Weights of a small transformer language model.
Size: 12 layers, 2 heads of 32, MLP 320 SwiGLU, vocabulary 4096, 2.92M parameters.
Each number is 200 + 20 x the weight over its row's rms, rounded and kept within 0 to 999. Layers, rows and columns count from 0. The size before them is the row's rms in percent of the matrix's.

# layer 2 attention output (transposed), 64x128, rms 0.107, rows 55-63, columns 0-127
092,214,199,192,244,190,163,181,205,193,229,215,233,206,211,221,201,188,223,193,232,212,216,205,182,222,201,198,204,244,184,181,149,183,240,181,198,182,212,195,170,198,247,186,228,183,182,196,210,204,203,193,185,177,197,184,189,217,196,180,230,194,167,215,173,227,217,230,205,221,173,211,142,185,192,197,193,238,214,195,232,197,181,223,219,198,200,174,189,198,184,204,219,238,185,212,177,165,225,223,188,203,194,172,159,190,207,205,209,201,210,194,187,187,188,204,187,205,220,174,173,187,224,202,186,210,199,184,207
088,212,182,176,205,213,212,211,187,193,190,211,176,182,199,209,187,218,182,230,200,209,168,221,175,185,190,182,185,185,197,202,204,221,139,196,181,192,201,155,194,178,187,178,217,184,189,158,190,196,197,227,198,229,210,212,216,191,192,203,188,204,183,205,218,185,219,186,185,196,203,198,162,193,213,211,223,197,205,200,256,192,171,225,208,226,213,200,231,214,223,181,173,152,212,158,182,238,185,222,218,192,176,222,164,204,218,177,183,175,193,210,170,195,203,179,199,183,202,199,186,212,198,173,173,147,196,179,199
108,207,205,182,195,214,224,202,249,214,183,212,230,183,182,212,219,189,202,219,189,203,196,230,198,186,193,171,162,173,197,187,212,192,210,183,223,214,230,223,197,178,223,214,178,233,221,191,186,221,200,222,232,190,251,211,246,224,176,214,176,237,193,188,190,212,218,217,217,205,222,191,202,202,183,196,183,173,152,174,213,180,233,208,185,228,192,206,235,210,197,182,171,198,195,165,215,204,160,214,208,191,208,218,250,199,207,179,211,184,237,197,200,207,207,206,195,176,203,183,194,216,213,228,225,213,217,203,208
095,182,207,227,183,198,203,204,175,212,175,216,214,177,182,173,209,183,232,180,216,199,235,204,197,168,196,227,207,209,179,208,206,192,169,213,218,218,232,229,186,193,235,199,216,181,200,234,223,197,205,211,197,185,245,201,217,196,210,193,215,186,175,193,205,186,218,217,201,191,183,211,218,203,240,184,231,167,151,221,231,216,172,222,196,212,202,237,218,217,212,207,180,217,154,229,206,205,198,173,190,205,162,210,237,215,176,196,187,211,184,227,220,183,194,241,193,185,213,223,186,214,184,204,221,198,192,211,157
091,169,201,225,215,216,197,191,215,185,178,212,184,191,211,170,217,203,196,231,218,201,150,224,192,212,185,224,172,237,218,227,166,217,164,237,229,210,179,181,195,188,213,181,213,198,193,214,191,220,198,178,192,168,205,187,173,188,169,208,234,191,230,220,241,199,199,168,195,190,191,173,192,217,217,224,208,174,231,217,210,195,189,210,202,187,213,200,189,221,204,215,218,165,243,213,196,174,190,208,227,243,203,228,235,238,204,209,199,227,175,216,173,183,202,223,196,192,197,205,196,189,226,201,206,190,172,195,192
094,216,213,207,197,188,224,225,221,204,216,198,201,240,193,194,235,201,205,211,226,170,230,188,218,200,193,169,206,175,190,218,172,190,155,149,199,210,184,213,180,193,188,206,192,189,205,171,194,195,222,173,208,205,229,207,207,237,204,210,194,221,234,206,189,202,183,203,253,169,210,213,200,166,187,219,170,225,202,174,232,205,190,173,205,197,213,220,194,221,179,201,224,178,204,170,226,194,174,179,196,179,221,244,182,191,211,183,191,195,152,176,202,221,226,224,239,193,194,214,179,176,199,218,214,191,187,200,214
099,211,187,204,211,204,197,244,216,169,184,194,220,189,167,177,218,169,169,188,163,190,184,203,192,194,187,190,155,204,202,181,206,198,194,195,223,183,210,189,201,202,225,197,203,214,202,228,161,178,197,155,181,194,164,208,215,186,176,198,209,225,190,197,183,152,187,202,209,154,193,214,238,220,197,195,186,195,194,170,200,212,195,179,200,214,202,194,187,195,212,211,181,227,189,196,194,202,202,174,165,168,184,223,256,177,184,190,196,207,235,190,194,212,209,210,208,262,237,200,188,193,224,191,191,215,227,185,189
095,212,183,233,219,208,230,225,220,215,209,227,220,224,167,178,213,190,197,218,228,224,172,219,198,171,201,222,166,200,162,194,217,216,213,205,163,193,220,186,224,161,211,194,189,183,181,198,195,241,221,166,188,215,240,206,204,200,174,231,193,229,191,212,196,246,203,195,198,220,185,215,227,219,192,232,230,193,213,218,167,195,215,156,219,223,204,187,188,202,205,215,196,156,173,180,165,196,206,210,195,188,208,225,201,207,218,214,218,187,184,183,178,198,208,192,206,208,206,212,225,226,196,185,207,214,205,200,157
104,226,211,196,202,201,215,194,195,176,154,195,229,212,264,247,201,203,201,209,212,200,187,197,206,162,211,165,210,171,214,192,180,194,202,181,192,200,229,204,215,199,221,195,191,168,196,216,234,236,208,201,198,174,213,161,178,225,217,204,207,180,148,214,217,188,198,194,215,241,203,209,202,193,242,242,183,195,191,212,232,214,224,215,185,181,181,191,182,223,203,174,199,200,212,217,177,198,185,203,170,194,233,176,235,195,190,191,197,164,177,186,178,221,205,214,187,219,213,209,192,216,180,218,183,197,203,199,186
# layer 2 attention value, 64x128, rms 0.0813, rows 56-63, columns 0-127
088,214,178,224,253,200,189,215,214,204,148,182,214,218,206,196,168,214,216,210,176,205,200,186,208,190,201,212,175,208,177,236,210,212,211,189,176,207,220,174,187,170,193,173,148,203,156,198,211,178,233,204,202,206,211,209,219,198,181,200,183,207,161,207,218,205,194,177,173,203,175,201,203,188,204,207,185,200,173,223,232,198,198,226,212,197,197,171,192,214,191,259,231,234,221,218,218,193,179,198,187,234,188,190,214,205,219,188,206,142,207,245,202,222,212,212,228,206,199,207,200,209,208,214,199,194,198,217,190
106,209,152,206,234,194,151,165,211,222,210,223,184,200,191,206,191,215,198,187,192,194,170,175,185,233,204,204,232,170,188,200,214,202,194,200,199,177,169,163,187,251,198,186,214,224,177,187,194,201,211,191,190,192,185,205,197,218,176,183,200,216,192,201,201,165,253,244,186,202,200,197,174,192,212,191,208,202,204,206,215,148,215,188,231,171,184,216,202,166,204,197,149,190,229,188,167,181,220,213,190,225,216,165,197,212,199,205,202,195,183,210,207,200,177,182,200,223,209,173,199,195,206,205,211,220,181,203,161
097,204,181,225,207,215,199,200,230,203,214,199,194,183,190,196,202,192,185,196,221,191,163,177,216,218,216,206,182,200,190,169,187,227,212,220,200,149,194,198,189,200,199,224,235,193,200,176,194,200,248,182,198,192,184,219,158,201,226,196,205,208,179,192,204,222,191,219,180,175,231,212,215,243,197,224,172,205,220,167,196,204,223,228,223,239,207,236,186,200,186,169,195,174,206,194,178,237,189,180,210,174,222,205,206,248,226,204,210,203,193,190,224,238,207,166,217,219,209,200,167,204,223,249,213,212,192,200,208
095,166,188,145,173,189,200,192,206,171,211,185,195,229,191,205,198,219,232,191,179,206,202,184,224,186,217,231,158,205,180,189,190,206,224,217,221,230,179,196,223,193,208,195,177,183,209,200,212,237,213,198,211,222,175,217,209,225,212,230,168,189,200,215,175,236,191,218,217,200,213,208,198,200,199,204,162,223,195,157,247,222,228,221,217,232,191,203,202,194,209,229,200,177,189,203,217,207,179,207,186,192,183,201,202,217,199,218,199,156,198,228,170,176,201,143,192,210,178,227,203,198,222,188,188,182,216,197,179
092,215,203,199,231,188,173,187,188,226,178,205,199,199,185,228,182,180,186,196,203,151,192,181,166,231,158,186,183,229,183,198,209,210,199,208,210,233,200,179,197,219,218,172,202,212,207,179,186,237,206,168,187,227,214,206,206,169,180,207,159,236,195,184,239,156,224,197,177,192,206,189,198,215,190,229,203,209,206,224,197,186,175,228,195,188,214,213,181,202,198,201,174,222,162,219,169,179,207,207,215,178,172,177,206,187,184,227,177,203,218,189,182,195,183,185,168,191,206,205,176,245,238,202,207,213,201,176,221
096,203,164,193,216,213,182,175,196,216,205,195,175,208,217,219,202,220,197,218,197,215,203,205,197,220,205,244,210,205,178,200,206,205,198,187,164,191,171,208,207,228,167,183,242,235,197,186,231,203,229,197,199,216,219,197,179,178,193,223,203,203,213,222,165,212,203,228,187,209,172,167,191,243,204,186,184,214,207,153,177,177,219,176,222,194,201,199,182,208,192,194,172,169,240,188,197,225,183,178,197,165,193,217,190,184,174,190,221,242,168,174,213,206,170,198,203,205,214,206,227,204,179,171,154,182,223,187,204
088,179,222,194,200,203,212,196,196,208,216,195,189,200,210,191,182,217,210,214,172,195,198,229,217,232,180,185,178,173,179,194,192,206,144,149,228,223,173,180,183,208,200,168,213,224,234,170,176,189,218,182,210,239,183,194,223,217,200,193,185,209,181,250,182,180,209,226,186,193,172,197,192,216,216,213,216,228,216,206,214,189,205,238,200,222,217,151,227,203,240,188,218,211,219,215,226,193,180,211,192,208,209,169,177,214,234,194,196,181,234,189,216,175,214,214,208,204,167,197,199,171,185,193,180,196,181,192,207
101,187,203,178,216,205,205,209,224,232,155,182,185,199,206,152,224,220,209,174,213,177,193,201,218,217,193,191,197,169,217,178,212,193,187,201,191,165,183,186,182,217,235,220,155,222,228,210,190,191,192,210,188,226,204,171,210,180,197,151,208,188,178,201,172,213,191,214,196,196,206,200,192,224,187,204,205,172,204,186,155,219,198,187,192,206,221,194,132,173,189,224,207,181,234,178,187,200,186,190,225,205,215,209,208,204,213,224,176,178,197,184,211,167,169,195,171,217,210,192,196,189,239,198,173,193,166,204,192
# layer 2 MLP gate, 320x128, rms 0.108, rows 0-2, columns 0-127
090,192,216,197,216,190,215,180,176,180,189,198,176,237,181,181,140,198,195,221,224,190,173,203,175,173,206,170,189,219,191,182,139,166,190,188,223,221,205,188,223,200,213,189,215,195,251,197,217,174,214,211,174,200,206,194,165,160,198,189,200,202,212,194,192,205,204,212,218,217,202,185,194,207,209,206,208,215,183,233,187,207,199,225,213,186,200,160,182,206,187,215,202,244,141,199,184,215,227,206,218,165,196,198,233,227,181,188,192,222,214,221,211,205,213,230,183,216,183,202,220,192,210,182,186,186,204,215,176
101,234,208,204,244,179,163,194,184,212,199,178,215,202,164,216,205,180,194,192,231,221,187,200,203,184,183,177,179,221,248,179,201,221,182,214,219,200,226,206,224,200,233,201,210,208,193,207,214,228,183,186,176,220,244,219,197,194,207,206,180,203,230,222,216,197,216,228,227,196,204,208,216,170,181,189,196,223,165,191,199,184,238,181,210,209,191,207,208,201,229,217,208,206,194,190,198,179,200,209,197,213,234,203,197,192,213,208,180,181,192,216,214,185,214,191,213,189,194,224,220,243,204,249,203,148,247,228,237
096,183,233,224,235,140,166,187,174,224,192,165,217,184,182,231,207,187,204,189,219,216,193,202,199,203,230,193,199,201,208,203,217,200,214,162,206,200,186,178,195,214,209,167,226,167,183,196,216,207,192,218,200,186,209,214,165,187,175,218,227,184,204,182,158,201,184,197,242,204,181,198,179,209,237,211,203,196,190,222,174,179,190,189,201,188,223,178,172,172,190,213,180,207,184,244,161,200,189,217,224,160,206,210,197,230,190,194,235,227,190,217,210,205,206,201,216,224,199,221,206,222,214,175,173,196,218,194,212
# layer 2 MLP up, 320x128, rms 0.105, rows 0-2, columns 0-127
094,208,224,174,192,168,226,219,193,198,222,191,203,232,181,177,211,199,192,176,194,186,216,174,210,198,195,178,148,186,197,195,195,191,137,200,198,198,182,156,202,182,210,253,194,194,207,224,178,181,175,213,227,201,203,217,186,191,197,204,228,204,188,181,235,190,191,199,191,198,194,179,192,223,197,202,229,203,211,211,215,203,207,218,204,213,207,207,200,190,211,196,203,208,190,239,206,180,214,203,208,134,231,242,201,203,223,180,158,212,240,229,181,191,208,212,181,169,176,186,209,209,181,172,214,209,167,204,216
098,206,234,200,213,200,184,212,189,163,200,186,236,202,206,213,238,201,201,229,169,156,227,192,236,218,217,199,206,218,211,186,224,229,180,210,163,202,210,199,199,228,180,195,190,187,182,177,206,190,190,170,166,200,208,184,249,172,194,152,197,197,224,219,220,189,214,219,179,172,211,201,202,215,192,211,217,252,193,173,220,185,194,209,208,204,222,218,212,240,219,238,200,208,204,193,208,179,206,184,221,200,190,181,220,216,185,182,177,167,195,195,175,176,206,242,209,181,207,199,185,211,191,225,217,172,194,226,207
090,204,207,169,208,216,213,242,235,193,212,206,178,236,214,218,255,183,190,203,178,163,250,177,202,198,204,207,214,186,164,183,250,193,172,208,199,187,179,219,205,192,195,220,156,228,221,188,209,224,196,214,195,211,200,174,222,191,166,193,176,214,225,187,228,221,191,203,204,171,214,187,200,200,183,184,202,188,182,200,205,164,204,203,212,195,186,215,243,185,172,196,196,207,208,166,218,206,210,184,172,234,212,202,204,210,210,197,212,224,212,175,181,199,196,178,181,197,216,168,195,170,189,187,237,194,169,223,201
# layer 2 MLP down (transposed), 320x128, rms 0.0611, rows 0-2, columns 0-127
100,218,222,177,200,204,229,221,191,176,195,181,186,209,184,140,183,225,184,207,190,161,192,209,200,190,185,204,209,200,190,199,202,170,192,204,178,188,195,188,212,239,235,209,228,208,218,210,217,146,191,207,206,175,198,205,169,169,190,227,207,193,260,174,229,220,202,197,209,190,198,172,209,191,175,213,229,231,226,188,218,176,193,223,210,204,191,209,185,234,211,199,240,192,167,203,193,211,201,204,199,166,195,188,202,237,202,198,221,211,229,222,215,204,240,231,201,187,175,184,203,203,195,211,212,213,170,227,217
101,186,182,183,204,200,214,247,195,187,226,231,199,211,201,218,234,206,204,243,207,208,233,221,237,206,201,191,196,193,208,189,198,204,250,239,172,194,188,228,200,212,202,210,201,163,183,188,182,210,220,171,188,201,204,200,219,196,173,190,181,219,202,176,202,194,216,195,177,238,219,185,217,241,211,210,207,201,220,190,192,173,213,215,213,211,208,215,194,195,221,198,186,192,219,227,196,198,161,184,256,229,221,184,260,209,183,164,226,215,201,201,194,202,208,199,210,224,204,219,182,142,203,184,208,211,199,200,205
092,214,210,227,215,188,196,186,230,205,242,201,223,225,207,195,224,166,156,198,208,213,191,173,201,194,207,226,205,218,188,180,230,178,217,198,199,186,245,191,189,226,218,168,194,221,185,204,251,206,187,171,199,189,199,195,213,212,181,228,191,202,236,194,219,200,199,195,207,208,195,210,200,176,224,194,204,210,201,228,218,223,177,228,211,183,200,191,192,207,208,197,144,174,186,165,211,175,194,194,136,192,189,191,243,206,171,197,208,191,196,222,205,234,212,219,201,177,169,192,182,168,215,190,210,205,222,212,172